config.toml
num_hidden_layers = 9
hidden_size = 160
num_attention_heads = 2
num_key_value_heads = 2
head_dim = 64
intermediate_size = 640
vocab_size = 8192
hidden_act = "squared_relu"
norm = "rmsnorm"
norm_place = "pre"
norm_eps = 1e-05
positions = "rope"
rope_theta = 1760.0
rope_fraction = 1.0
qk_norm = true
attn_scale = 0.162
bias = "none"
tie_word_embeddings = false
parallel_block = false
extras = ["capped logits"]
init = "normal"
init_std_qkv = 0.0348
init_std_o = 0.0
init_std_up = 0.0348
init_std_down = 0.0
optimizer = "soap_variant"
learning_rate = 0.00577
beta1 = 0.95
beta2 = 0.95
weight_decay = 0.059
lr_head = 0.00743
max_grad_norm = 2.0
warmup_steps = 113
schedule = "wsd"
decay_fraction = 0.382
decay_shape = "linear"
final_lr_fraction = 0.0
batch_tokens = 32768
max_seq_len = 1024
doc_mask = false
train_tokens = 119900000
max_steps = 3660
dataset = "wikipedia_en"
Each number is 128 + 24 x the weight over its row's rms, rounded and kept within 0 to 255. Layers, rows and columns count from 0. Numbers have three digits each. The size before them is the row's rms in percent of the matrix's.

# v: layer 4 attention value, 128x160, rms 0.131, rows 100-127, columns 80-159
# o: layer 4 attention output (transposed), 128x160, rms 0.121, rows 100-127, columns 80-159
# up: layer 4 MLP up, 640x160, rms 0.155, rows 0-9, columns 80-159
# down: layer 4 MLP down (transposed), 640x160, rms 0.164, rows 0-9, columns 80-159
v100 099:172140151154134161120134120101101104123104129186127100187125134120149082125111110140129119115116130127134140107127118116115127100116116121138154187177141113118148092126158099088091111150103136131178139123117079116089109125194085110128156133
o100 099:095112115146091097161111121141119155102134118176131135120149109102146124113099103109112147099125112135122161169094105176104142160103123148116096118104150127154121081104145172126129111084104096118144153128148124185147129164094123138162123111
v101 103:125130117111160112133128139119139113119127124123132122117140116143150121127156143155106115106122135139100103121097133114144156101112161106144097178136121092125115139115170108149110078142135117130099104092189075097130094115132170134140127121
o101 102:127109100091096138139114141160172119116130131133122134121112148122112127107116124134118129150177124146135139130157122079140115180125116089107121126119119163153124095114113143125098142084122118134137132145135128131165093119115090153154103147
v102 097:170106083142125115141139127174162165117142144119110118157151129139111152121105170102148131099123120124107142121145080099127143109124135101116126106121113136123151119097190110121124131110065138129102150119137158120150126158078163137117144106
o102 106:113157142090128175147132149097122073129146098155146108126102160148141135107117125121141149161123110141148132121103101160104063169120108093134113156159134117152134158137164104124142137118121115072140104127134116156156113116114086134152128169
v103 097:131093134135113111153114105139121168154130110100103121131124148143088111111102122108128177095114124102096110138069109144088113097121164102144155146128098120132083115129152133133120138122135108124108137160163106115098083084162123106034155127
o103 103:133121089077142116168177133174120098118114107121146107134108122129153105165107153132128091159113160154094125151128148123120091163134057160064110119163130122138141124112163127140129085150136117151142127104149123119151145177137121117145140169
v104 097:105140146096127096129128128176137142126140145103097122079138111150192124066147125139081136136146135122145151128154138125115134076141105140105176116124102108137101122132150122077137118119140108131128125141139114147111123145120108159154092126
o104 098:110124151110126139163138116105139154152156129152121118130108125083093157140110087120156134151124115122111101137165076125154119138182115125106130127135127172153134162109133133124156122131099180140150110102104170095126142133112153078156141070
v105 089:076143115101129128136119137105150114085097124095110107152127173142163095180147125127097152143136125146149076127125115118086126123129123113139127177103102085129146123119122133122129154104103115124096135106148125139127146133166157069119151144
o105 094:187139104129129147100093124173115121178126109164154150138157083130149126138158160138163172147081131119155155125139124148129126149126115158130081097110148141163099123145145100111128127137187168122079135142108132154109089132128124154143124154
v106 102:153098124141123120130127165111092099110065135131130126122130144117090112158195166100088147138174112075162139136099139094127152115140172146108089123114074126127161097091130124125162116136113111127149145098124133131105123099088127109165160132
o106 104:124154098151123126160163124109160147127147122130133121155131101119141155105082122117144138088118198148153123155129109123097113157101124110169158120117122145105137127173110130098138131122103159128159137127128131117129140124177110161091124146
v107 112:146124096154128130145120132128101071107117137138192137162127153114090088112101111133132121085132120147120129121095130097181128156143088090123141178106111131132139095104173126139085119126086074129113119104125112097128155161093134136106137130
o107 113:097121159140142146108103106120161124067113104173102104174119088102170155124142115136076131178177146135141132107082149139149130111093138143150115094138157110148150136109152120118133124142110182121126143119109142130108103080120122137141139153
v108 091:140133147112112180138126046125100154143118129137079097126129116127113156118173115065128083125109141126184133136108146132137124130127141159170165122150118124126144115140153125126120104116105132131061097112155092107105106159109142123070137135
o108 097:138106114114132100126104171131145122163118094075138115158154131159159153124105101147140119134155130160103147124108128113132133134144136158087118156181094149148121157123101150160127068146125085137164134121067123193110118120122119099098123099
v109 108:089143150135065128128151147113135167106124126126143149120150187129121124155111119127078127161118114079158146130143113066159138150139083141131136194099171129125131162128087115097081139160111105123176124089095134156100141128104166146133136136
o109 114:160132129168111104119068110144135120117126173119138141157103106095143129101131157095120134117142166144126100138104174179133191130119127057151135104122119106139104155131127132132115151110098105132088141136126114079107071122116128123167115173
v110 107:169137169127125126144122132139100112142153127135130082151135101138094075126087137088067139135157129136110128124077110166164141128130137142130132135091119114117143116115149102125124150161194138125148132076115126123071106132123101095122122117
o110 106:112122109095133108105134108132128122129097151156152153127100112107137159148136082122092147104099146118070143180141170100127143138113124122130145097146123132198115117113146144141079097152106116118129147115151146147129111136167149163133145171
v111 107:153181142114098113119117124122129105141117148162144134171129084143164128124093182121177140103143130124136158132175128109111140112131116142156170111100128121131144119123116116165122112145110093126121113168158080149100113134165149089151148111
o111 111:111138156093148158106142083132122124122097081150138107071132121154159168167165083111134119139135112144153117129134141167150121166116117143114115122136124103142103145135147110104115120077119166091131140146088120126109078171109102094160145156
v112 094:089157141100144151126124142158134184140111111099118120139118165143132134103103098135117099126130127151121127120151143173120127136119138095130107098098103118128113097138121101082099080150139167125075121166118120105135142084086103118102088155
o112 096:166123169135124169109125156147104142117110153159109137166112121117117083148119154120134132083111130113127119080152108127111127123143096134121158094154163125169142124117140141160158161135148113161132108118103111125108141112129132135157148097
v113 096:103106160126129094130132121132185098166107123139121160078130141150150094124106111163095072125107147103163114137066135158122114126164108126163128152147134129130101098143141138115095136173136092127144123101137108136104175140164107121105132121
o113 097:120145117109127098167075098147119168143146136071134103139178097112092147088137105160112121159123087174141133134145155079184123171130103157097131098143141103092136142099153119154117107102128160151131119122160122076124080132127131126159100114
v114 114:120143168122150131116119112085142186127100125063102144125134162140135118099093134118153125131123130116130133138158131112091122111102120093115115171129130094136085125173104138116113126144152138122096124189184147102106118127182124146088095129
o114 106:138091145120102098135115108147101156112124114172120150114091115110124130158150143152140111156103172157094116085106126145182107147147074120126145124143130154121119140124116161141123117140104092140147097148142105108128141154084136104153155119
v115 100:130094076134057064119131125114136131118123135145068114122134093123128119147148173157178131170119127141141130143119128174146140104132162116095167137098113093125168123149105137122129132140138128132112131166116151134128121178140114133160136128
o115 098:138176140099172156123122106120149129140142112090136116123164136181127161131100107105141117096111081098129132089144097101107138154136127117127116134125101132139126134096129093161103128143158110115127118174131148129101118113087180108118118112
v116 106:122148161126106068125133123086120136111137127163106173135118129122169109182157129130110172099138122112155161117115135156061139092115109174106144126129116112133098096143104129147109129143134146129166122114130125128114142095151156100173124112
o116 113:091140120111138136108128126137132149166112119118119144110108108138117145105103116110143121162138156146102133151114087125135116123124123113150135165143163111180129109105108125057144146122131157142125157151156105112140094215121131115147127084
v117 096:097131130117179134119134158115131159095158116112114115109112164143123108094067141159156110117140130117117117139193110138128112126119108137128125120118146127126136131127109143164125090130129145122106103179128120131127114109177144133108117127
o117 087:123087157142092142100183098178098157142078149134087151111119108162121136145144161123140119109093156144147136091142147159114144149174125122106162090132158132106131149121098130118089151137122132116157125137126125115146135123115127089159154151
v118 093:172118152146165114133131136121130137207117122089126113172118100123132122113125103130158149155107127104125119127167107154122127141115141099116092128118147129142139183134099149128135158105097189125097141176127148127166149124114118149132125126
o118 096:144124135111111099127156141076125125093128105143125090103109151136118144127159143134138134117123108141115096113134089125094113109139115099133122146070073079136096100149134081179116166130131102139156070125126129152129110108130111096147133166
v119 104:087120174119133163133137117115139155110137120111068130107105193141110121106147151099154140119131127152155089131104145108126113138137154129118117118100124164133094133122117142152117158128146115128090103107107138121089187100161132090107134132
o119 105:155098145124139135077114122135095159153124137170148154165162101123121126122141108127096107129105170154072132138165151132159163131148130117161159119123150103101118121102129149102130100170142152140148110130122085128121119139112093143115152096
v120 097:163180094120131140111126124144083124109109121108105129141135099119157172124117088140151141140134138145156162122128162184125111113116113132125118157102130150130134124143167118104132220129135154129114108115123159097174159131120119151164110146
o120 100:135112143120107094117117125094154129135114176142124143139119155163111132114119150095111104118143111090073165100091100136163131128141173142158130135108138124127119126153123094144110079146128157092142167138127118191099133124154128124108127106
v121 108:139128084142146100126130120094117144118132132148126113109140087138165106129117121117130152105138116138169112133128134122089127130134141115098097140136088122121132074098160156154151122108183148122203129127143101123064102180137127139144081119
o121 103:128116156107117136142125107102131117135122152113111128081145123122079154123131117143123131153102173145104171124117125118162124143129130173151143142141125136147152156156127118129092075164098102084125121165111115079143112141135123133141179095
v122 096:156122098158114181136135096135172117131060135148144150147124096122092106143093127134188143144128121106146104144110109131193137122124116124101097099123110085122133152160122153100145104141184106133134143164155165116109143152101066125157125127
o122 096:123131165138155077154119137101105123123163129141103116111164151096152163092134153140121093109088121123103116113146141129116102153114142136104163118143117125113125123163084118134084157123076099111129119119107082131144145085131122147110099063
v123 097:114076169118120124142141139126181147116177118147114149121125156119091121145153071121108137121103133131124141129115145105162121087132093154116110157138151148124121128120161133123130171135069159120097123035119118128095151133130144115164141105
o123 099:136146109135085122143109164107102160158099114124131108168104115118164113086112136118107103132148164120081139153137146103132176164114138116152158110121122098127129147131145137126111127155161141148144117140156099087121091125087088133129142144
v124 092:164098114136111148116129127171140127139121132158116156090144081131151112144078128165121152136113134114134142128117153143166155080135163144122135155128106114130133139131102105140101140161125097127151137176153145135127101136161111161143118128
o124 097:117167107171123108155150133142131142137157123112124106107124136168118147110136099105147107097121131101088121128144075133131097166143089153084146116151098157132123081149164084138142163126095134096110121112149147124109150119116186115124125102
v125 113:081095080103176120125131142129153187167133123136108123110135096145192162140077112153089123137074122107128151120121132169131130111140141149174103099146162131127099151119131128114105132102109150127111114090094160142124110090114134160146100119
o125 106:150180138158072108112126170147121082136134150103137127157119130151126118124170139127139128164143100125118098102132143130153110103125134119118108121139088118119134149184153107146120112169097156111152133129137130133116151133136143109116161165
v126 095:181110116123150140134118112118100069070107135148131071120118108138086120112160121132146090131128137172076113106124136123128121131103115053128093102143119101121102106152084154110126125100174123126095143143132086103110111117125177105108132135
o126 104:119143156105138151145122121117144133150111148167104128125153112169114104128130133120122160160144175137135181140129149102115143132140182172095157126089123152149144136102140160171106089144130129095100135122122146108161149116163088159159081126
v127 099:150152085120161132133137112140095155167136119141193109179135122119126143137144140152131123114106116058101106127108128102108121135117137099163108116194122156131100103132136111135181115156153168130122145101116138133135115091088078165145127127
o127 099:084108130144092078178154124133135114119129199070115111149110170137147132138134155110117143136163143165106130114142151143088110108107161144104127169124111099145111114139139143115138113102160107137148074122137111111137145117140154104064114133
up0 055:127154113154146104141125104143132118168112139150127113096092097127121160131115108120098121141133132093102086103142114170154137133137175143106126117141183129144127104085130151119175122190115116106125131133110121144116126114151126144181158153
down0 041:131124116149171187118159149171136086132136138119111169101128134135139112124142121127103142135106174136145109109130107133150129126188122115121087121152122157164129114137103140127119123137147112125171163080101157139095132094135122156118096158
up1 096:132105098117135143103131133157142148121101125129118107141096124138166115154114117107128129164140167156129100103188155169107119160157136152087128110106119116181144118171150127155126121141163110132138090132104103077114081120103142127102124122
down1 105:121152093139112125134080157114152159112167114167134098147131122152129143117117088121164148155177129133125112128133138136101136113099084152173122161114089073120152133138117116177134134100148137125133120111126116134107116155176160176148111133
up2 102:120133133144096110100104088116133100126160113138144131137131146120100140108150166127114129120114117155119126138125142180133121124134087136140120119058098090100128106144095108122130164096114181106136106178111172169110121167183092137109118153
down2 107:146108098124140127171119134153127086122125087112116131125089124094144150165107143144132136170123170149086180137125084129153164105139134099129155076140132153133169127144146159127111135104101118116124141113127125082111150093116163133101120110
up3 112:095100153108109154136085130116123136147177113173121140120146117158102107108126159139133160139097141123094148111119139137114164142093098159113163132154147115120120112125113158126134118133106149122154131104172125146143117164123187147142139135
down3 109:151118173111146156173097152124115133145102141117101138109134088109134114149120079155123161132107110160135139106113136127164098138108091052097122127130163145149135144149112177111079118117178137110152126153110111128110085163134160133124151088
up4 077:093110186187188139132122117113141152140110168134125122147103145140105162138115139110102146103104104112147120084106144125144160132172130187153139119142116121119122154102114117149123143153099081124137116125135117171152122178112114118118132089
down4 094:118143141135092139118116094119127128093086142134116118150118145072175100143123088136086100114120117170099139122166138128122143127107143144123116129130091145127169128090109154104129120119135089104094173117153140117145132149103131128134104090
up5 121:082122161104167131143155132133163136133161161159101168121144166141133136162091158118176126127158108122123136116098111130104107152096093158126154125159134126148147153120130119122186161127120136115158100141139093150088134092077098103141138145
down5 112:144148067111084146117105118099085152113140132110127138146132126102151126127105110108096118121096143147120161157167092148129151126157167137117142144143107120155136156124144144135136108129148184161119151112148154126115130162120147147119162126
up6 094:106107078125095170128079066138098087115176132130131154163117145142119105159126081117121136141119142109140126143127149107091112120169116141117147140125116107087119107139132144126092131115101132133118099072098154123133105135129113176132146165
down6 093:132124164119131096152158149142147129146118140101109168147108137020140147136103172098090144107136114147132140201124104118144114184107156094157134135119129139115122149117073103142125152148171098132128167135145148139100101121141137109153097151
up7 109:134118121118122131133081145120124108137145141136117164153089121127133101124119140104098130151132134132086102105106120133143157177154159175139140121123111148138138109132122154126080134120153144125124140149151151119141165130132110117138146144
down7 102:117148102114092052075117114122138136164148163121120178104110111136101149135165104118180137154133118198101138127097129154130146093139138083174138145119095163150140129143141122139153130143129093071121099112116127119133097101121168155119148124
up8 111:124158084109136129159137077160107167127148088152133119122169105121126130169119132164128124158088147090110124167128120158083152139143117137108188138151104082179150126094139156108155127134148121114131118117159118108098115177117113118159139135
down8 110:123149164116135163135127156095122108182097125120110122151153140114142116117133137128115129143156147103147107117109147132107048164117131098115145166126114119106119158176106108106098131128143079047112142109109130106114155131110143131117134116
up9 095:142137136152159149129129166170118119100125097151138136106143138098150123104121145101112102118098107122167106087121151108150131124186130098106105124074145158132139122136132118118155122159165146127134146115131102123061132105119136149131151131
down9 093:147141138120156106143179153105127103112131134141120086140124140058119115082131117163110147106180133127098134128146133113168137110127118132188124156139080165149173093131135131117159137142124152147097157120101117138120124143116117185095091108